config = dict(
    num_attention_heads=10,
    head_dim=64,
    positions='rope',
    init='normal',
    init_std_qkv=0.0241,
    init_std_up=0.0345,
    optimizer='muon_variant',
    lr_head=0.0054,
    schedule='wsd',
)
Each number is 128 + 32 x the weight over its row's rms, rounded and kept within 0 to 255. Layers, rows and columns count from 0. The size above them is the row's rms in percent of the matrix's.

# layer 8 MLP down (transposed), 2560x640, rms 0.0345, rows 2383-2409, columns 512-639
size [100 107 100 101  97 101 107 104 100  93 101 110 101 107 103 103  94  93  98 103  99  98  91 104 110  96 102]
[[138 156 127 120 134 140 138 125 170 127 124 127  50 116 136  93 147 129 155 147 117 105  95 109 138  47 122 165 121  92 126 117 184 170 119  97 155 122 102  74 147 202  81 136 198 123 161  58 206 127  87  76 119 160 200 165 145 160 133 118  77 127 197 119 123  87  56  77 130 164 174  91 109 156 108 150 120 169  73 128 109 102 156 120 182 143 133 175 146 146 156 103 168 100 129 162 183 138  71 132 120 159 143 149  69  82 160 133 187 113 109 107 144 161  92 102  70 108 133 137  74  92  99 149 125 176 133 145]
 [138 145 137 113 105  81 111 156 145  95 113 139 102 124 198 138  84 121  86 181  86 111  52 180 132  79 113 121 138 153 132 160 103 111 144 119 156 155 145 136 138  87 144 145  53 136  94 118 138 103  82 139 141 112 148 126 122  97 180 133 156 152 153 109 151 100 143 122  98 123  76 140 113 158 211 123 124 138  98 166 143 150 131 124  99 107 129 140  72 122 125 147 105 148 138 157 102 111 138 179 155 147 148 105 105 172 115 129 153 181 148 110 138 137 143 102 155  84 171 154 150 142 136  98 105 137  92 139]
 [159  85  88 108 122 128  62 127 106 152  72 174 137 173 120 156 130 138 144 116 135 114 139 211 198 140 153 119 124 133  90 171 150 125 132 122 124 117 137 125 210 141  76 122  45 119 138 122 152 135 164 173 129 142  88  83 120 152 116  86 103 184 118  97 121 166 169 129 172 130 147 161 107  87 155 149  67 100  90 184 153 143 133 126 145 115 146 120 148  65 116 165 130 107 141 148 115  74 106 109 141  99 211 133 107 102 130 148 129  83 120 148 173 128 125 133 135  82 118 152 134 148  67  81  87 142 111 175]
 [110  97 135 122 129 118 138 120  88 151  96 143 138 149 108 102 174 166 150 148 169 203  69 140 162 102 122 178 159  84  83 132 183 145  53 192 129 114 159  94 132 157 124 110  98 133  93 123 181 139  96 107  93 121  80 113 107 216 142 165 196 110 159 152 132 104 142 117 156 111 125  88 199 134 195 146 141 134 147  53 136 115 113  97 157 222 150 170 170  83 167 174 103 125  92 125 161 129 173 141 109 142  34 152 149  67  70 153 165 139 148 104 146 152 130 140 156  90 130 151 193 125 149 133 116 111 165 120]
 [145 153 170 134 156 179 173 124 120 112 113  94 191 129  47 192 119  89 131 179 143 159  91 146 131 138 137 132 124 107 133 169  91 145  69 153 101  92 141 110 189 164 166 137 144 109  85 156 100 150 133 135 166 137 138  77  96 122 138 102 131  95 121 108  64 122 139 138 127 127 125 151  92 139 104 125  80 106 174 183 154 107 114 184 125 160 164 124 137 144  63 126 147 127 186 104 142 157 113 145 183 137 122 103 143 147 126 133 165 169 112  50 146 185  99 159 116 103 129 182 136 135 109 119 133 138  97 128]
 [140 144 141 121 123  85 105 119 131  99 143 141 176 155 152 171 178 133 144 139 132 135 148 106 127 119 111  95 102 138 123 100 104 150  91 116 138 125 180  56  91 165 104 173 142 164 133  71 118 107 104  74 166 183 127 127 107 126 105 140 127 155 181 152 145 120 160  89  99 110 104 140 105 127 165 126  74  98 102 166 193  95 187 105 170 178 126 120 146 146 127 118 173 176 158 200 164 111 148 165 161 138  76 117 107  82 137  82 129 122 148 157 129 134 124 143 145 144 129 149 180 140 156 136 138 118  97  77]
 [ 79 115 139  92 135 107 118 183  34  77 137 127 164  95 149 117 146  53 107  99 125 138 118 120 104 126  92 106 122  84 128 129 105 155 126 100 109  97 115 107 124  92  71 113 132 122  81 164  56 161  83 133 114 139 141  72 116 104 107 111 115  68 168 112 154 177 176 154 157  85 101 113 159 166 137 150 118 154  83 199 140 166 144  95  98 139 143 154 140 129 142 102 143 185 138  52  79 196 118 175 100 117  79 127 153 173 139 155 135 110  76 153 147 138  99 124 160 149 124 124 142  85 179 128 136  78 182 112]
 [121  84 129  96 138 158 113  95 130 112 164  67 111 104 205  85 126 124  96  83 127 123  68 116 158 119  89 110 125 101 104 177 118 189 106  74 126 138 134 132  85 134 104 121 135 177 143 157 157 136  43  91  99 112  94 118 180  50 172 106 118 117 128 157 122  60 150  82 160 138 155 132 138  83 126 150 125 163 114  75 200 103 141 147 130 116 134 118  98 131  74 123 130 173 211 148 115 102  50 107 149 105  92 132 162 211 175 115 151 130  96 116 125 167 112 123  87 122 135 118 183  89  82 162 157 143 110 141]
 [141 130 112 168  94 121  83 138 127 186 165 160 112 135 130 168 119 145 103  31  70 143  95 141 134 139 178  91  86 142 166 152 116  77 154 138  99 120 138 147 122  58 135 187 156 126 114 130 142 157 121 147 190 174 181 134 169 130 187 112 161 139 160  65 122 105 142 155 115 132 158  99 120  76 126 121 134  95 145 145  89  65 117  41  93 127 161 155 141 108  59 120 165  84  92 112 117  96  81 157 103 150 129 193 162 202 166  96 164 162 123 149 112 100 110 107 145 105 103 109 103 127 128 133  95 140 100 182]
 [179 131 104 142 138 171  83 120 101 124 111 164 124  94  92 115 162  91 105  96 123 121 112 126 107 162 110 156 145 177  68 105 127 183 123 140 131 168 157 159 152 150 193 178 147 116 163 109 172 111 121  94 125  80  73 149 106 119 121 102 132  80 161  95  79 129 133  87 175 154 102  99 112 148  90 148 116 157 144 136 126 182 120 121 173 124 129 130 101 113 169 165  96 163  85 172 144 177 123 100 131  96 143 131 128 130  89 151  99 157  89 143  88 143 211 134 116 169 103 134 145 166 122 165 107  93 137 141]
 [150 157 109  96 167 163 135 123 182 137 142 147 126  77 141 136  74 161 154 175 105  86 158  74 132 105  97  57 134 156 136  53 205 179  88 101 162 164  70 102 150 144 152  96  97 156 108 121 155  85 150 130  52 206  84 141 101 136 181 111 176  80 118 154 169 140  95 193 125 119 178 135 151 111 118 180 166 129 144 100  84  77 160 142 156 121 107  80  97 103 185 139 190 140 140 109  68 117 185 123 153 130  72 126 105  88 176 168  90 164 122 147 118 105  67 140 119 169 153 152 158  67 143 135 159  66 102 146]
 [149 151 178 135 105 119 162 117  96  88 137  68 137 101 117 164 156 120 102 124 122 139 170 158 149 128 133  82  88 191 132 135 107 104 140 119 140  86 106 111  78 100 123 131 156 137 149 188 173  70 155 139 122 142 127  99 125 158 213 129  95 133 120 112 181 134 110 103 162  94  85 183  89 133 146  65  99 149 117 132  73 126  90 132  77 120 120  88 114 135 139 139 151 108 216 168 155 104  53 125 146 108 142  92 124 155  74 103 107 116  68  91 135 100 133 140 197  51 132 142 159  83 111 105 128 127 110 143]
 [110 110 148 136 154  72 121 138 126  33  83 127 109  81 133  95 156 158 104 150 203 156 199 113  99 117 104 167 138  99 102 113 119  94  91 124 149 127 141 142 118 183 110 135 173 134 166 131 172 206 171 131 116  58 111 156 174  92  98 151 178  89 147  55 133 146  98 132 126 132  71  98 155 107 168 169 138 127 169 120 135 120 194  79 153 194 156 175 133 146 207 125 154  95 135 150 138 151 140 148 111 142 126 202 132 172 137 141  96 139 179 143 115 138 142 158 138 155 100 116 189 150  56 132 190 129  81 170]
 [122  98  99 119 115 105 118 120 118  94 141 145 119 103 159  73 154 127 167 135 161 206 108 121 148 108 178  84  96 164 143 155  96 155 106 164 147 144  79 130 107 108 105  76  90 141  85 154  96 123 142 115  75 146 139 101 141 116 101 153 120  94 179 135 138 140 124 113 178 139  96 161  81 101 107  79 153  95  63 136 142 145 173 115 125 116 158  87 146 147 140 105 177 142 117 163 144 147 172  82 122 111 133 125 146  98 110 135 146 148 114 106  65  81 102 202 151 144  64  80 140 166  98 103 130 117 175 114]
 [160  99 167 115 123  87  55 157  70 128 134 140 123 120 124 160 120 208 102  84 162  72 118  98 118 115 178 104 201 102  94 144  54 134 112 164 106 170 140 124 122 165 100 110  93  99 130  73 143 135 173 107 130  87 205 105 130 142  79 135  88 138 145 111 108 163 120 142  81  93 109 145 150 113  63 126 123 150 163  93 133 156 128 224 136 115 109 148 176 153 140 154  86 134 118 151 115 161  86 156 165  64 133  98 129  68 147 172  82 136 143 145 154  91  87  74 143 173 116  99 124 126  93  97  82 140  80 114]
 [168 109 101 132 109 146 158 103 149 116 150 144  98 172 140 128 101  55 110 118 121 132 171 151 135  98  61 111 140 195  77  76  99 167 113 163 157 145  99 142 129 102 100 138 180 130  80 129 143 106 150 134 119 108 108  87 156  80 136 111 175 125 139 121 167 105  79 190 139 117 128 162  91 143 160 117 161  84 118 185 119 138 155 162 139  91 101 147 151 148 132 128 153  73 121 162 118 122 145  98 129 118  92 104 153  76  66  92 104 131 147  97  96 100 153 124 131 159 134 173  76 108 154  88 124  84 130  99]
 [123 148  81 114 103 143 146 122 151 116  77  86 157 133 143  93 116 159 146 145 171 126 169 164 109 111 132 143 147 184 119 119 122  78 125  89 133 177 243 112 171 144 157 159  87 126 181 126 140  95 133 169 118 149 142  99 149 141 131 163 111 230 159 104 120 141 149 120 120 132 108 128 112 142 181 101 103  86 100 160 147 103  79 201 156  99 123 150 121  29 125 129 113 110 136 121 195  79 146  97 100 120 179 135 178 111 180 178 108 112 127 143 139 154 114 194 124 170  71 157  75  97 174  79 117 145 166 133]
 [165 149 135 117 162 182 155 195 150 162 132 118 158 124 159  94 124 125 124 144 119 157 140  93 137  97 129 104 142 194 109 126 157 137 164  76 141 148 104 149 137  88 168 186  97  93 169 146 119 189 136 171 168 164  77  80  99 124 104 109  95 153 102 107 160 124 120 107  98  88 107 152 177 136  99 147 133 135 175 132 119 108 103 122 131 120  73 156 112 142 111 133 124  98 126 144 138 139  52 111 102  69 137 177 183  92 200 183 146 101 117 108 171 102 126 125 182 149 146 143 123 115 134 152 108 132  95  96]
 [160  77 140 137  86 147  96 153 134 124 118  66  94  80 177  92 134 113 183  84 131 150 113 137 138 103 166 124  91  77 141 103 146  72  81 141  89 123 152  87 118 128 154 124 128 108  93  69 117 126 136  82  71 189 108  98 139 176  81 104 141 155 129 162 103 129 164  97 121  94 207 139 154  47 151 155 166 103 102 180 153 131 147 101 159 156 106 119 119 132  82  66 123  87 122 140  62 162 147 107 139 158 131 133 142 136 110 101 172 171 125 153 174 160 172 118 147 115 119  65 128  72 134 174 119 127 115 165]
 [152  92  91  85 118  96 151 138 102 149 121 106 168 140 133 166 161  96 118  81  78 120 111 133 149  95  59 140 114 135 176 126  91 146 103 145  97 188 157 201 141 103 106  97  78 156 112 104 146 153 152 101 162 137 116 154 108 149 119 131 150  85  97 132 113 179 111 106 124 107 160 174 186 151 138  92 176 140 131 178 134 105 108 141  78 100 111 154 126 160  94 162 173 180 133 164  81 120 167 116 141 105 103 159 130 154 147 146 143 117 131 145 154 130 135 129 106  85  75 107 160 195 132  95 178 103 124 171]
 [167  89 135 125 126  91 151 117  98 123 143 126 122 162 121  89 142 116 107 144  77  84 133 107 171 118 203 116 145 127 146 107 130 130  97  85 124 104 130 115 130 153 119 112 121  72 117 161  74  91  97 159 166 120 190 123 146 147 117 129  77 136 185 118 166 121 116 150 107 179 165 150 159  95 181 136  86 109 118 133 155  69 157  40 139 110 200 102 186  95  68 154 158 161 128 103 173  75 167 129 111 146 105 162  46 109 121 127 120 131 132 141 130  62 178 190  76 110 120 179 169  89 108 135 175 142  83 115]
 [108  65 130 124 148 176 110  63  72 104 110 179 110 116  98 147 179  96 150 137 127  93 110 177 169  96 195 155 137 110 138  98 203  91 124 139 174 156 145 121 128 208 150 153 103 162 108  85 143 167 186 141 132 132  87 121 109  89 136 181 119 123 159  84 111 163 102  91 179 177 113  84  83 109 123 109 150 146 111  92 108 111 135  91 111 151 155 176 102 183 108 134  86 126 154 155 187 140 163 116 153  96 147 180 130 140 128 109  90 156 148 140 119 117 169  84 126 162 148 148  90 116 175 128 157 122 188 154]
 [123 136 138  88 132 164 140 131 172  61 130  86  68 114 130 172  85  93 157 103  91 151 101 125 133 165 149  96  92 123  94 169 164 181 106 141 142 126  98 104 167 116 150 135 128 144  73 143  85 143 134 150 132 130 131 157  65 187 119 192 158 111 145 130 146 102 134 113 132 159 126 196 151 157  71 148 123  94 150 138 156 112 140 123  57  80 163 120 106 129 156 134 153 136 113 146 161 112 112 115 140  79 164 112 143 123 146 153 164  78  86 109 161 151 109 111 112  90  88 146  92  99 120 158  90 141 105 145]
 [183 119 155 197 171 146  82 140  54 178 128 138 122 139 109 147  96 130 159 107  92 213 153 177 146 158 116 143 135  90 103 119 110 124 105  93 161 205 112 169 102 128 114 169 140 158 146 139 114 149 180 104 124 190  35  97 173 131 179 166 108 111 148  79 124 110  86 161 107 147  82 147 135 153 161 167 172 126 130  75  66 118 107 151 156 107 147  95 159  88 112 150  99 129  88 135 149 121 186  68 129 166 103 100 107 148  95 121 147 108 165  82 169  88  97 130 140 129 156 120 159 147 132 192 188 108 148 127]
 [ 57 143 155 138 169 108  99 100 155 125 119 149 118 146 109  91 117 163  86  69 169 115 120 101 197 121 117 151 167  88 151 110  90 112 172 129 168 143 113 114 119 144 120 113  73 123 144 209 143 164 130 128 142 148 107 126 138 121 164 148 142  93 170 161  69 156 128 141 103  80 117 125 151 133  95 165 104 110 108 135 171  92  92  91 145 141 179  93 145 133 130  53 112 127  68 131 128 171 107 139 148 127 199 151 138  86 110 158 108  93 102 102 141 141 145  78 126  78 106 139 170 120 151 139 120  86 175 132]
 [110 143  76 148 183 116 141 105 172 152 121 184 155 170  58  85 154 114 136 124 115 123 127 157 107 109 131 119  61  53 115  90 183  75 135 171 131 188 115 155  98  81  97 102  65 154  72 153  98  92  85 138 131 151 140 178  93 120 171  83 184 100 135 183  97  80 110 107 157 127 120 186 157 129 166 117 140 114  93 176 126  92  92 158 141 131 114 194 187 173 115 161 161 168 117 100 189 143 126 146 143 143 129 170 137 130 125 121 153  92 110 182  73 197 102 106  28 120 133 125 109 117 160 147 116 102  96 137]
 [203  68 133 155 135 100 123 161 178 143 182  99  91  95 120 124 134 176 164 148 155 140 138 128 103 139 164 143 120 118  75  78 120 130 118 125 177 156 124 158 169 157 118 149 133  94  97  96  91 159 100 133 235 127  91 146  86  88  48 120 148  86 153  91 159 117 168 112 102 146 113 154  96  90 153 129 154 143  59 163 149  88  91 195 143 129  98 140 151 162  83 135 145 129 133 177 105 122 139  82 116 140  94  96 126 114 170 100  88 147  89 113 101 124 154 123 160 153 152 134 170 114 124  83  90 129 106 123]]
# layer 8 MLP up, 2560x640, rms 0.0345, rows 2384-2410, columns 512-639
size [102  98 103 100  98  99 106 102  94  98 105 100  98  96 105  96  99  94 101 102 105  96 103 106  94 101  98]
[[180  92  67 156 146  55 145 147 125 146 139 160 154 178 107 121 129 142 141 105 122  65  85 129 138  70 114  99 120 143 123 110 148 154 124 172  72 111 184 180 165  71 175 176  60 100 164 109 157 110 127 101 151 141 126 162  96 123 135 142 149 122 189 116 150 113 151 137 111 118  71 134 104 138 134 140 132 148 133 113  53 150 197 167 103 151 140 171 146 123 176 131 162 113 126 146 189  90 144 139 128 142 116  81 162  62 165 128 104 156 113 163 169 134  70  42 161 109 111  93 158 155 196 170 136  96 141 150]
 [ 79 107 131  95 163 133 124 130 113 152 143 112  94 196 164  56 101 148 176  98 131 124 141 136 133 135  97 135 146  87  84 144 116 126 119  73 121 142 165 155  87 182 111 166 120  81 115 104  87 153 147 159 127 127 112 108 133 131 137 105 131 107 102 145 138 116 200 114 133  54 115 152 153  76 118 158 105 167 200 156 112 157 123 127 147 178 150 180  95  93 152  86 103  77 153 145  81 125 170 139 139 148 107 104 125 124 153 137  94 128 125 146 132 125 109 117 170 130 184 148 119 112  79  98 148 107 142 146]
 [125  84 103 133  73 155 207 112 126 108 121 116 149 120  86 118  67 125  97 149 109 122 136  93 144 126 128 153  85 124 110  79 132 111 151 156 146 114 149 124  88 135 100 117 110  84 101 116 159 159 168 138  99 169 137 121 115 152 147 174 162 110 165 175 145 112 134  89 130 180 101 105 125 180 183 145 119 155 161  97 162 199 117  89 116 117 135 174 107 113 112 155 141 160  59 114  83 164 164  66 106  88  69 114 132 113 110 119 169 177 138 127 163  73  99 130 136 146  67 114 112 121 158 101 110 125 164  73]
 [157 100 133 124 114 157 130 108 109 136  94 113 149 124  82 144 140 121 126  78 182 144 105 156 118  82  22 136  93  49 108 132 106 117 151 138  32 116 113  89 107 149 105 157 152  89  85 129 110 139 150 149 142  91 116  98  91 129 168 152 102 107 115 147 111  83 124 126 145 154 139 230  98 124 149 102 113 167 176 151  79 118 162 135 120 163 138 159 140 101 149 155  71  95 155  81 118 108 213 156 163 144 146 109 199 120 141  72 140  60 141  79 181  97 149 126 103 144 107 148 108 111  95 143 198 117 162  90]
 [156  76 150 132 111 131  99 125 120  70 100 109  74  25 120  96 158 187 125 177 175 107  79 171 122 147 130  96  81 148 182 139 106 136 159 130 167 148 109  96  94  95 132  63 138 141 136 162  29 142 115 149  87 107 123 154  92 116 145  65  65 114 172 132 202  88  96 100 157 137 203 143 130 151  95  85 131 182 119 114 107 105 129 125  76 127 118  88 207 138 126 160 169  75 140 138 142 122 151 114 114  89 139 100 125 172 134  86 111 102 167 111 137 106 116 134 141 170  83 151  88 114 153 107 123 116 111  80]
 [125 161 188 145  93 129 129 172  65 114 157  88 151 149  99  83  65 115  79 106 146 134  98 151 124 158 123 149 128 124 112 121 168 101 111  88 100  88 155 133 117 104 108 140  93 162 110 168 124 141 108 163 106  89  74 151 139 166 114 115 122 113  91 205 147 120 146 103 101 121 148  88 127  92 175  81 135  90 132 120 138 101 178 156 132 113 158 147 104 122 122 105 145  72  90  77 106 177 175 127 105 116 112  51 109 138 140 153 122 166 162 129 131 188 185 143 131 128 165 114 160 132 134 126 157 139 175 109]
 [112 104 149 113 111 151 103 122 137 197 103 123  99  54 162 176 146 193 128  86  37 142 112 102 101 140  79 144 121 115 101 185 146 141  99 121 147 149 145  99 172  89  80 121 172 216 122 124 118 148 163 171  97  85 112  97 133 107 125  99 116 123 106 123 119  86 146 142 126  80 130 166  98 127  73 137 144 151 114 112 116 127 162  94  98 141 186 161  81 153 103  93 154 113 115 118 117 136  50 175 174 161 148 107 124 145 139 206 155 103 138 118 173 141 102 138 128 129 157 113 123  91  97 147 131 102 104 100]
 [206 139 142 154  84 178 151 118 150 131 167 139 133 204 161 142  93 143 170 143 139  85 127 118 127 162 120  62 150 186 160 158 158 130 134 111 126 103 102 151  97  92 131  92  89  88 111  69 168 129 139 146  86 110 124 171 112  77  70 136 160 199 203 141 169  95  98  99 134 159 133 112 109 161 157  96 133 119 106 102 157  96 128 114 122 177 144 172 160 145  51 116 116 121 127 154 133  64  69 124  60 172 107 163 109 148  94 110 100 150 107 166 140 100 150  88 110 103 154 187 146 137 147 125 119  92 107 138]
 [117 119 126 177 165 142 153 123 150  82 123 131  93 103 102 109  92 100 114  52 121 134 237  86 181 130 119 191 100 124 117 121 145 130 158 128 134 110  93 118 165 107 148  93  57 157 161 137 115 148 165 130 160 141 167 126 160 101  96 109  90 107  70  90  75 164 169 115 152 142  78 102 102 121  80 108  97 147  92 110  69 157 179 116 141 130 163 108 111 129 148 113 125 129 156  84 157 123 128 140 159 104 149 124 161 128 122 201  82 122 183 139 133 131 129 117 136  95 162 148 130 137 132 170  80 119  91 109]
 [194 112 163  99 138  94 175 137 129 136 139 122 106 138  95 133 103  82 188 124 137 116 173 130 115 128 109 194 178 187 167 127 113 165 129 135 121 165 119 127 149 106 135 164 130 134 138  95 132 203 100 125 104 118 148 139 101 125 164 172 129  49 120 161 216 139 134 120 145  85  87 163 102 144 129 163 136 167 196 112 148 167 170 130 196 172 156 113 123 116 138 122 100 125 124 146  54 145  99 111 154 114 145 107 118 163 134 174  96 167 130 168 102 137  95 116  74 160 117  72 152 109 173 139 102 204 154 146]
 [160 136 125 155 108  96 105 139 107 160 117 148 190 128 147 125 121  96  88 123 112 132 180 119 103 142 128 154 140 167 135 114 102  92 153 122 142  97 126 155  58 115 165  50 207 168 124 117 190 111 125 176 133 168 175 106 122  88 149 111 151 195 152 150 119 117  32  51 118  93 148 103 103 105 115 146  96 156 120 152  96 133 137 146 117 124 106  82  91 146 134 176 122 147 138 146 145 130 128 141 139 130 109 156 170 209 100  89 108  92 169 169 121 153 144 174 158 117 106 148 127 111 122 129 155 126 135 122]
 [128 130 206 138 202  94 163 101  99  95 119 137 100 100 132 182  43 144 154 118 128 117 116 140 121  77 104 136 148 127  79 160 122  92 165 158 175 114  80 153 108 102 148 159 100 108 148 124 188 110 132 205 153 132 146 111 158  81 111  75 178  92  83  97 127 181 102 188  60 117 165 123 127 166 188 121 162 140 100  93 185 134 156 119 118 102 179  66 159  86 120 137 140  98 128 188 130 108  70 157  96  90 105 101 175 128 124  94 102 101 140 128 169 105  60 173 152 124 124 132  97  90  85 122 141 183  95 117]
 [ 87 117 177 110 152 118 111 172 102 146 100 134 185 163 140 124 120 165 127 136 115 149 109 102  82 153 124  84 150 122 114 146  97  98 146 162 158 106 151 150 140 136  97  92 108  91 153  84  97 116 117 137  60 136  95 180 189 172 102 101 141 120 186 106 104  70 114 111 147 140 183 127 118  98  65 121 118 143 158 133 137  87 156 124  78 116  90 106 112 191  77 111 139 129  79  61 135 182 151 149 113 136 168 140 192 115 195 178 182 153 158 174 112 171  98 140 106 135 143 113 104  75  39 116 183 159 140 129]
 [136 146  92 128 183  91 146 144  69 105 154 128 114 151 215 149  96 124 156 127 127  88 177  71 133 158 119 123  92 135  82 152 126 137 117 108 169 152 136 103  87 120 146  99 144 108 143  73 133 144 101 123  81 205 107 188  95 145 143 164 135 130 145  81  96 104 140 141 149 138 159 109 100  52 131 125 155  81 160 154 185  96  72 154 119 165 130 120  62  98 150 171 115 147  47 119 137 162  71 137 106 138 135 133  93  91 100 179 157 103 140 146 153 143 110 121 168 113 135 105 154 170  70 131 140 157 119  86]
 [138 151  94 112 160 106 133 125 128 100 118 140 121 119 106 132 140 160  77 108  91 132 124 115 173 107  71 168 216 214 168 133 137 136  73 141 111 153  86 122 129 107 108 120 110 120 124 157 115 182  76 112 116  74 159 129 144 115  95 180 157  60 117 132 133 116 120  71  89 161 161 141 123  86 186 132 159 143 132 110  92 112 183 146 179 121 123 148 149 209 167 158 107 147 139  59 126  89 148 140 135 129 144 110 135  76 145 130  82 127 162  88 120  65 118 129 127 130 111 114 164 151 121 153 137 177 125 138]
 [125 157 138 120 117 128 129  74 125 166 133 174 109 153 103 124 116  89 180 126 143 120 132 137 114 104  83 112 153  67  96  95 146  85 116 135 159 125  95 175 140 143 166 158 114  44 108 133 124  96  82 164 121  69 123 178 163 154 144  74 132 120 121 131 133 175 130 114 168 161 124 100 174 166 157 138 128 103 115 121 154  89 144 150 144 143 136 153  65 120 151 124  72 131 117 127 162 131 141 125 112 138 189 154 120 180 217 150 185 109 165 167 122 127 209  86 161 105 164 137 159 149 153 145 185 150  59  97]
 [ 97 130 113  64 126 155 113 176 169 201 175 159 191 162 118 137 163 136 131 108 110 131 204 135 158 119 121 172 125 158 197 140 122  93  88 115 129  99 126 140 117 154 153 126 133 118 168 154 141 111 186 143 137 106  87 120  97 159 102 121  87 124 144 177 129  94  91 156  86 159 129 109 101  78 110 121 112 144 154 115 139 161 135 103  79 126 174 149  60 120 138  99 100 121 139 138 201 172 145 189 116 122 106 139 120  99 124 122 180 108  93 110 135 103 145 169 131 123 108 118  99 110  91 146 198  67 159  79]
 [ 98 132 100  88  97 108 114  93 125  78 116  35  90 145 193 129 136 190 112 129 107 108 116  93 157 122 142 113 144 178 184 103 128  63 191 134 116 160  98 114 133 109  88 141 124 147 101 119 103 207 139 128 147 176 143 133 116 158 115 103 130 134  68 171 145 143 146 119 117 116 153 162 151 110  94 179  98  94 147 151  31 132 141 139 150 163 116 119 106 112 156 147 104 135  82 158 150  64 104 157 168  79 107 116 140 134  81 130  99 159 185 141 174 130 190 116 190 111 142  75 143 108 119 173 118 166 146 168]
 [116 105 131 156 131  87 121 122 171 114 129 147  85 147 164 116 141 142 101  41 121  70 152  90 163  92 117 129 116  72 129 162  73 104 161  65 217 159  71 100 125  69  87 147 130 112 175  84 100 119 104 138 160 143 141 155 124 119 157 118 148  89 118 114 186 148 132 132 165 145 125 162 100 108 103 154 130 118 121 106  75 100 107 149 152 108 165  85 161 143 129 199 181 102 121 117 128 148  95 121 124 102 142 108 124 130 156 107  94 106 123 128 144 150  75 127 181 142  95 156  92 110 113  90 105 123 151  97]
 [159 205  98 162 107 187 165 121 133 108 170 170 123 100  98 110  85 129  98 110 130  73 105 143 164 145 163 100  88 153 178 149 127  61 105  76 143  94  55 109 163 119 115 152  98 176  87 107 130 103 198 102 118 117 117  42 110 133 127  80 134 187 163 134  77 126 172 146  93 102 177 148 160 105 111  90 118 102 156 119  90  97 146  82 176 131 162 111 140 135 109 151 177  63 173 133 154 144  63 103 106 143 101 134  77  63 199 127 177  96 124 111 143 111  95 142  80 136 115 107 102  70  77 131 142 120  95 130]
 [166 139 112 132 158 105 130 126 109 169  76 154 189 199 147 153 138 125 212  89 141 134 157  96 135  41 169 141 100 139 149 166 168  62 182 108 190 120  82 101  90 122 126 131  88 110 146 110 126 119 132 101 164 107 157 136 154  68 169 115 105 108 186 171 106 151 171 124 167 153 118 189 100  97 124  80 152 137 105 151 156  89 128 160 152 200  85 136 120 106 104 163 110 115  86 122 160 166 129 115 137 118 136  86 125 110 173 145 152 117 128  88 116 194 136  77 128 175 105 111 146 155 151 186 111 173 151 101]
 [106 150 125  84 174 125 100 133 106 127 188 130 144 104 115 151 167 110  95 113 124 100 135 129  99 131 104  72 111 113  70 174  98 162 114 146 119 222  60 199 148 144 128 119 124 116  91 164  99 169 143 189 126 129 120 176 113 142 137 138 184 103 105 145 100 142  94 133 145 124 141 101 141 113 124 117 146 175 175 146 103 140 160 174 123 163 100 139 168 128 155 145 142 165 109  84 147 134 144 148 137 162 147 130  86 160 177 151  87 107 132 149 122  88  64 107 153 127  94 146 106 131 115 128 177 182 130  89]
 [ 63 107 149  95  52 138 138 108 169 107 147 165 157 157 169 169 137  80 151  92 123 128 204 142 159 165 155 128  62 128 115 228 123 144 130  97 216 132 112 113 127 162 151 114 104  98 120 139  70 117 114 165 114 117 112 149 108 115 147 112  75 150 111 162  91 126 117  60 146 131 131 154 144  61 107 162 115 123 148 107  98 131 147 118 100 146 192  77  84 171 163 130 108 131 127 120 137  96 177 165  89 129 132  83 102 119 147 160  79  55 145  70 160 135  73 138 134 132  81 163 139 133  87 147 107 143 156 140]
 [ 48 119 148  95 159 194  68 166 133 128 123 119 202 148  78 144  76 131 109  69 167 114 122 126 118 171 136 157 134 112 138 113  91 144  89 166 107 130 157 105 133 118  98 115 138 157 141 140 200 152 115 103  97 140 122 142 149 143 124 115 122 104 154 119 179 105 154 132 142  99 147  86 202 158 110 134 180 145  85 139 118 160 175  93 175 117 148 111 130 154 187 109 152 171 170 145 130 119 130  93 177 190 152 118 149 134 159 159 149 131 145 118 115 100 137 114  87 133 128 122 188 121 148 109 137  91 161 116]
 [121 108 112 118  41 103 123 172 137  96 144 135 167  80  51 130 130 112 132 130 121 155 114 143 103  93 134  68 160 192 133 105 157 142 117  85 102 192 162  50 129 115 129 136 133  79  94 225 161 129 139 135 152 136 100 161 133  97 100 160 198 160  85 111 200  92 138 128 142  98  87 106 122 139 111 104  99 154 115 144 119 140 105  76 136 129 132 113 121 165  92 150 118 124 158 113 137 116 153 136  77  87 143 145 136 170  80 177 155 143  91 140 158 187  97  71  86 162 139 129 165 117 132 161 107 100 158 188]
 [143 148 162 160 154 105 194  81 100 168 136 138 138 106  55 122 141  80 126 123 174 130 151 117 165 129 119 101 139 146 100 137  63 154 106 215 124 136  65 154  89  88 136 108  95 123 136 144 103 118  81 123 117 165  90 115 104 122 115  81 164 141 114 112 119 168 155 110 148 130  79 127  79 151 134 170 172 110 105 162 132 123 111 142 113 140 111 150  88 113 141 140 156 119 105 138  77 114 136 172 112 121 144 105 130 132 163 170 146 229 123 124 112 113 101  84 170 152 116 154 136 121 154 123 110 154  92 148]
 [128  98 110 119 113 125 140  37 145 106 155 173 162  89  94  86 150 128 125 105 114 117 137 144 108  99  82  81 123  99 113 114 121 165 217 126 141 199 116 167  64 156 163 146 135 109  75 124 137 163 169 168  82  99 155 123 145  96  98 148  81 137 142 133 175 115 193 111 108 140 142  70 189 140 102  93  76 113 120 115 132  96 109 122 154 130  98 195 120  91 140 157 140 129 116  86 150  92 105 113 165 111  80 107 132 103 104  36 123  97 143 129 116  70 119 216 144 157 134  91 152  63 130 123 104 149 184  98]]